config.yaml
hidden_size: 768
head_dim: 64
vocab_size: 8192
hidden_act: "swiglu"
norm_place: "pre"
norm_eps: 1e-06
learning_rate: 0.00865
lr_mult_o: 1.5
beta1: 0.95
lr_head: 0.00507
schedule: "wsd"
doc_mask: true
train_tokens: 467000000
Each number is 500 + 40 x the weight over its row's rms, rounded and kept within 0 to 999. Layers, rows and columns count from 0. Numbers have three digits each. The size before them is the row's rms in percent of the matrix's.

# layer 4 MLP down (transposed), 768x768, rms 0.106, rows 179-212, columns 64-127
102:483540507436505560494441532536453522505512488550555492460481544467568434544519518525511522521534503548536581472602467482486508461548502518464463481484472440499431523523521443485506494557481466
104:474438449455437507485477513580407480551491530459454448491529558546502543535452436475524525478611460472479495484497536531483486566545537454465548498471491570526502531501592525514442416453487518
097:410476491494509582448573488517553568556506594485419490503527478522487452558505498495434465521471398487478581500532484529511551544546452539429455435513397467545492574451550562534530478521540505
099:511542501581477474477597474501528495442494487491471520464556486588478501578451513578517482416516504504535520431414542539541521505497531478506542476518478502562527514467518515503534500473556446
100:452539471500510468468459471468486456452493530472483512585481493419509483537562467443481506508552542523503442484463530498528448471500480514500501443511490459535539488545448520483514526511490499
101:536511451535485463475484517521488550510487487510502467464524509520519495530481428517527463505524435561460505530471460512458499426522494468469419543551523518535493456518436411479520531488537583
101:460538492574430549500537456445542536447520523571501469519432492499502567494505469524445522523468458500511559513458496530508522537509523506602512480585513551548481494541435511614509542557489464
096:478519503556492512534555478437513475512510485455496516577470528526511453495497472545518462486541475482455537486530487542527495437501475528478557493451445537541455512531495487518513509544493552
096:489535470563461506427571487529528476521471486435567508549515524445496493542527460515400531525529465491455483478553465539560506431498511453514392524485492513457455474507413449458437498543516494
099:502501473484492484484543450582564469548486489496483539512521521516520437576542494469515476459496485452444555492540432548487487580453497562520536536522576497515463451482414474466499473516526508
101:414429400509504528445529387506555539461563422517559539543503603511509463452418509487421436445529500487494482476470442453475486447511552465490517533411484502453510461487542476540408500512534450
096:510423571448499517508541490503483454550492581553426517439509519425464431529484456533481476533452490464458554517431503448506443539523486531449517558504495496487532573466440444506491528457429552
097:528539447482536522519538574501543523534475497511411493511509471452499484518501480553502524469534463484520525549579473496484486479467477510481627521461490471464479492447523520502523553551517471
105:560491480559451517491517502513526501543494572495501449485515501494570543407503542476532497570550440471480518553487440550492500528497485543499567454526583502537467624464495528540449458521475513
102:490554411530484518513547488500483510452512488487543548479500481578528531525496506571509442516561485469449470509442458584538421540538493525508484465409398528536524533507446461542524540572506496
101:506526512594437524512563510519501479552461522532531550524432487481481526517481551501420579557482497563501448562569490480493535435540524494461559510442525473505491545505486446542483549523504577
103:531480462490470581444451493513464559465464490541490596485513461480557574492522505482505471492492486389493521517546473411535503525474552524565491502454482481543445524490405457458451521552457522
098:491557543504394471510524530428523551440498539470498499478415534549440521491447479543548520500476501540546476487434528474502533494477491500530535533527515492540492417438448523489574418507499483
102:478438549500470513495497465503474447483566548451523465454501468447470505523456506478491489501455543535431470506501566553426519529538532488534496479450452485514438558516581464413451486469476512
099:492474481489441586431462473500482533494454466443454545447576484544466532551459531489525546478543486519511531532429496510515550506467497468591494512528527505502504540535524474522577488454580519
099:482548490476425548560464446494510529470533487506487423535500548471500549454563501530497523469429569452549461537512447484556560485583496575470498463530512479466504460487514532491478468526443513
100:545438513531468520517526525479462516524496537495499498364574499527539429531576538486535479495487567531459602482463551453457565455505551530507445486460453506483496555594526503490468548500510527
104:545521465541520448581466529473494480542539533457511490457500477451530536525519471553520479507511411440514528546458549514541485488515527440495480507568497510498475544478497557497519532525464514
101:505538465523567521516505490450493540506522520486525495482480461472442442467468529436502538468472468537481579478454543450532552515493452518453499525513544503550487538421472562500506490551440534
096:501477460505451502561467473561507554510476479533514444535507487442510475571561550490480482553449468596545504474467553538498486458496493523464489433474486560454533468457472526475489547459438532
094:450501459470517535500551475481417456490467530470487516490475537522433533468486493526533472442509510461580485533452553526515497513537461493473472466451530501466531589412463443499473480543542515
101:472480546533495481505487447526465504557513513581486518428525507548501474465472560503514493488423518567545492492485428509517530452484499521418557507467512486498526514454448482488494567506503525
097:548479543518554553493503477576585490461527470506558498510537501579549596501509574513542494516561461446482525501436495456494455512507539473521487556447537517499475492487528463456502585561494427
098:544533477448489519497475528474541513561503458451493514525513473471497494484529520462538465494489536496487506529504517456442537539510485542504491480565557560515500522493455446536460493420558509
104:489529495454459529490462477499431528500471482547479625458454501482557534463529468438541496580434502441529426434538534484454431552577509525519495492520512548519503476512436479444498522507506507
098:515452499453491536567457448561498495520401508507520559520470456445497456532475410483478564442574508457443449572531545497484470457517565555557541451540445467458484560528487417506466549483507453
105:453457422479460534515521485510495547512496541461378467480432504516581495517474494490479525477456523481501431505485508554499627514514502455530508556542457502502524484492485537522468453442578532
097:511531504553480509429413456537526481418563527521452527434498557489476504514470517478588425519513522457455533492410538528484526525548483478477491504414508502458471492465478457589515533516518492
099:444513507545522502544490476538494445530474559434502529470505599464571419517507518559496537493421492462472541533472486556584482483471503550477569551542536547502447530493496515485516548486545474
# layer 4 MLP gate, 768x768, rms 0.109, rows 180-212, columns 64-127
102:514492482463567501454490599577500551489520517551557538513538542482474482499509450533512527542421556379501398540536476476529541563538488484423504491500508456556427454452485439428499478471474508
095:455515512468517479525484548522545515532443541513529538491439458455426451511465500460438466493501552438486590535459486512525479553554454428441548540473474514524468491465520536556508554507472502
100:493408544504549491492509458454448504452459451524563511511482536490502484462420473495445541506467522591484516498534484480546467473524485466470541554461416553448459509476476579485537426498547542
097:443482506497489502525497424587481517523496509498535474505515524553571535489531553461538465485493511440508497521531482491398482473473479460523463434520452496452475546463530597549547540508442524
099:508418480547484561442445481487516525484438507511562522513394465521444493543455454462518483473491545561530529436513507433482539516493504466444550443519474539466511474521523471440568512536554503
101:520474566486501526529495525567466525527452537478558438502450461436484470550476562509521471411566475449514521505474528469526509512458472577543530562413492521518504453580511506513509475537499450
094:529458550409473578559464456512563507518484483455525442531518500481409568562527603531465447495527547519538519475566399446529521490527422416449570570445469494510474551483514499474487471485511547
092:533475549502498501496438515554492495483487509542523486461473509455470565405600504534451461462572587509533488517526457483435518473566525567447530565552572553550609463488572513549482505509509469
101:440505550491513493503488440495454512561559456519527532592497451503489565493516481564577542499455492568473444505475515434424461452493521489510491517478534510495485523508509487482539491487492457
100:493402533467493477519487548532534478475505546598531427423571506512488568481464487445392569472537525456476495539503431415487485518511521514523537554505480536495464540456522419500469462460511525
094:553498503527499535557494510500514429442513512429451468488406561494496460489502525505501568463458522446513552489468464544557483480426509536506483476506528495516490581488475542478507442550476535
099:495472481504464460536490454537593487477429538453480459505484516555568454461388520514537518399531475525516506423484563540529506514504505482446443438499446479539486493507455563476503479536459526
105:561492395555559473541546465528412504454467566542549496545520506529575482503553482551457466589483551470548444551516450475507540559515501479427448401559552524581460521515537458570534564456472490
101:453524485488492470483530491516474567460535454524469499550499551482540531501485482552489495451527516453491437486521488522463582515502458477429487481534579551455517488572544501554534512470522423
101:543544489481473544436505439433565509445536449494520512533505550480511475576485487474483444474526533540525525561482591514505519497520558468459466560552461533491518518548455441488501527567516467
101:470517514547513517434501557514490561509495509514603450522479442485531552493454480453488568528527543486512475492489452496470523506482491526446454545444492524549440518508438507453528575545516472
099:461479422524530484484549468489541459504503513462499470475525518451493500550546534493504443496571479409464462512487489527531442539495441519477490479510459463519469480583512467499520453534513505
103:518514494495582505542467434468511529500517515503560490427536480469465503524576456521481581425519491543571500516528520526534450516453490511477488441542583464508503484434489503541518522524532476
101:486442486432536606471467457454404516511516501513512530505431523498529469551454525580515494454454525480538511503508499606567520500526527563527514516471457516513537477470517485473527490484483567
093:532594445490534527498446546491466481480479507451564514545436478504494458445634483540511485490471495499508469540484512511552531526480480543470509457533491500606523482490529557466469544483533463
101:507553466474422502494481541386513463486477540489474519582507529549486504484474516490438457485472505499547490493542503415467498574488553540494599486518431461532526470451463534470461560450488514
100:482518461450536549555522535451506554583559507478487536563547409524470545546539435482540452530509482496480456514484461541490535524544489507454526493472483537515488527625421516499567463521503452
102:485515466554495529534535500522480475439511503500546454531567427539537516455554414569519442516525519477498483515469460506461495442508476501517414487458467536447461432425459532526558559549449527
097:469487572526490511575486487574535556531530542456499557515458476454476522521499580522471534552460518428444561574484531561482459546522488494475551490386456516552488511495506514436485464464503513
097:367543534506448552484549448498507456607403412473509464490542455492592528461563488484533522474489493514458422521501463488465460574496485443522475472528452509480514480496465413504544532469511498
099:514563510436465495524532518479490502506508534505454497503462561441448506458460510560561428454460484485527451473432432459477503423542441462407519502487499520490484490548461426450528530574561521
097:512570512477533489467476510528427517496434504497458541489496503479443524495446551467511467480496432519502537499530486476543469562575493573514531553479505506551578593474484546430504542539480513
097:483537496508502550477557543486535459513513497470479494497499525526524501524454519568496435486467553445503530478454429531519562449489507482523484528543516498490419534481509452494533511550482517
105:474424472497515563467450464472437521527577500413534553586514527489472506541515506540526473454471539502483550521550477577399467504487439467497469412510475473475504492470466517518457575527511449
097:486534480501507544540493499522544517518513552496488523504510484558513536531458463499490445573429503537540526512484419523548511527485478517458505448467529533480454507582518511457474463452513453
099:498502447562480454548508509473539498555544416501467545503615516542470507513497462513449468502555512429506571571456529468501585453548506463466522465442532531507508519578511489440600587553486507
100:485490548463540429478581465536425500555483487472580481482486497485535546424533456552509477557545447451452561483517489530502500531512512396524443448540539514568478486449548553516419463464529521
103:461413504510493457559499505460470541490499476442527570509466481501506539487482560549468413487443478547463453424468519580513457536550389450496449461493461469539531461528436507427612498514485514
# layer 4 MLP up, 768x768, rms 0.114, rows 180-212, columns 64-127
104:436468530495534514443500515505481535481471453523509474480532537548507510589534512525479504523453513514561541474569523527439485514532513517544555485469506478478559464464509524538463527493465488
096:469487484519528501518511534593540489491502547454391575514545445481461468482485463509439531552536479564434562456503437435468487422605528438449544530516508490528525466514499557500564433543469496
093:460390595545462545494426446493486458494535509410463495451499512500464535493477566471472471524438526539523483492507485548516409532503490449565428536534447492510516515470493459482516501568510507
097:524440533506519500528544546428444555529473449539520428526461477535499557536431480561458489496416522429459460515467459462497468457425455521480494494525510430445462485494522461495462434494560446
100:504532481498499532485480531496532488435525491529520490527453532530522485487429500485468512487529513479510492571536579482496472461448459454515440589465499546540473538522522483518535599536498638
101:491479487470514538495496450435519495509485518539483565483522512429532519413506463537485497507527471567524560479501490483584479510392493517524548491556455540482467525515528495470416516506516494
095:495516538489470485532491537554526455478540451508492485442563496428454415527536505467562504461519549511511510467514509541470504564502489470584515509594469504512514523529487514525479446471510518
091:502473513485381512409503502526528463486518505430567486520406512464448564452509449432508469501538527560473505504566481489513550524501460519520494562563466576529548490516499501587480460499491478
099:575526434502534456482458468523493574535548613489427541439467470532475517529465516493519439494593422481577479490514454488509494467451589468493518472462504449441522491505546538508535473437440553
102:453493477548468481515517575459422450527522472473488493492488475518442526472557454465547546499460549491426490559492517529512589490386538553502411481454446448484461538539514495496449528518492492
096:453496465493477507497549478549473470555496511564463562560574608560516489544454473504510462572473466551468438438513477488457497503449418554491469615513503422441405537523546441526527515469493494
101:474564503580533559445499474519457498539534513543459541540535435509494568463513465476470466500545523498560487497475591507484508519468469554426540552496519510487526507516458474533534433499525470
109:528433450518509529551517458549526565513492575522531550425485431423511498509473499441536522459563491473427467503504420564498600518544550499508518486447568540485493493555495488433467481513436450
104:522546460511532497500490562503413526466430478538534444515523589494476513492492541497580510531504466577486445530547495451468483558466477441480454468521435522473519502508478495485501530556449503
099:518532478473585424501572483501475507498447447530454484469496489505515459471509491526530479504485497430546469511445568552502503482476467582500534524474498514503473435504454505498552505496469526
101:501498484487520483546478528468530497517448500482500560564568502516468525471514514492494493509607502475389543505453517513553434502580444536514492477505542503542426510512483562486484479585444495
104:464502515437501510537521472426446513555523482523490479474520466544475531517507511453497513476502501506540550429499475466548511520495562413548556484501493510455488530531564488524509473495453547
103:511439508519511461515469443444516456476561441532570475503456499495482489412533458463506508478421457459505442490454496428469421509528500529509540491519465506501427595541466446475485560488492403
095:622489496577466432489516439535508455513459501487473546462426512491511461505514501516535565476544495528549439465531496523499506528497441487474525456459486523486551468451539533512502485532411497
099:529487494481554464515451534579548461504433458570512529523560433473437519505525480461519519518499410519516539476585494492506524450486513511439418505470452509546509522547506613509568485493455511
096:575450521552458559464431530477458523487462533513501484452546516518568489493486466522425504531488553500471458450480542451494444443454460491518438550475543478529525500548543421448577540471574436
106:536535458468558563525519494476452587507479508529390476493501474555529484526528532490569548440522505541511433484419509550470571531522460553531526480466407513474533512495435502473552497537480493
102:517495483479491517483481526468523466502498463453506497477532448490477510500520491484463491577524418454546479540454484463525531475581463512492472444530569503489431466558538529500526459478494486
098:550467493529414444520531470534558444446519524498492530535495503501502462445560547505500535497536495494480555498479428554487425488481498472489479405491427488470514541507485386507542531489487559
095:538405519496546496486555546554538511543474416449472500472468563482542476518461544522465527466446513499503506515545526538518466569458527546485531562479442484513487514497470467484580542492525558
101:514532493538523474490432534514472501433514466546523482556473494511497498506527558572461415471525526415493514495513508568510474517481483483457523540523517482508502576509444453484487450475408533
097:566516454569452467542561557487479487467505474539467488478450489449458473558492501550491400453464550475538489535452494515522458508530482411446499457432486513468477421513471482573469538501530483
101:444518489531489495527572513482570499494527469503495544541502491467533465509517499460501573492419463542498575430405557444547569517520519516541625526547511476442529443541479503450500503428509520
109:499480573422480525499500503485459469499546459483452442466527545464472511497452592472457511496458492544516484480515514496481518508478451479559579548461499539520539521542489459497489503503521442
099:493457568522476549527559491483533559496502485473468541471449537484476484490495543471494541546599562493435486482515487547510452557519479490574531532543452591451444479490472490511576421529513488
104:503432453525484542479453521494496533464493474532410512510487484540467510515450526510493524418524520470456508547508533582526534561503577480535494508508483513556472495520485481571524523530494457
102:506580474538463531489476484495537548498507430478470503523532551429504426532509501532468548528454512456523523504482482482461456515568533523461471547501544490584459602526464484547493567490565507
100:538583525464496521473533502496469440488538548514458513488555424478514489512501493509551496498523494507492510442504536533467485492549584462502470496473491502509483518469512490485606477537433504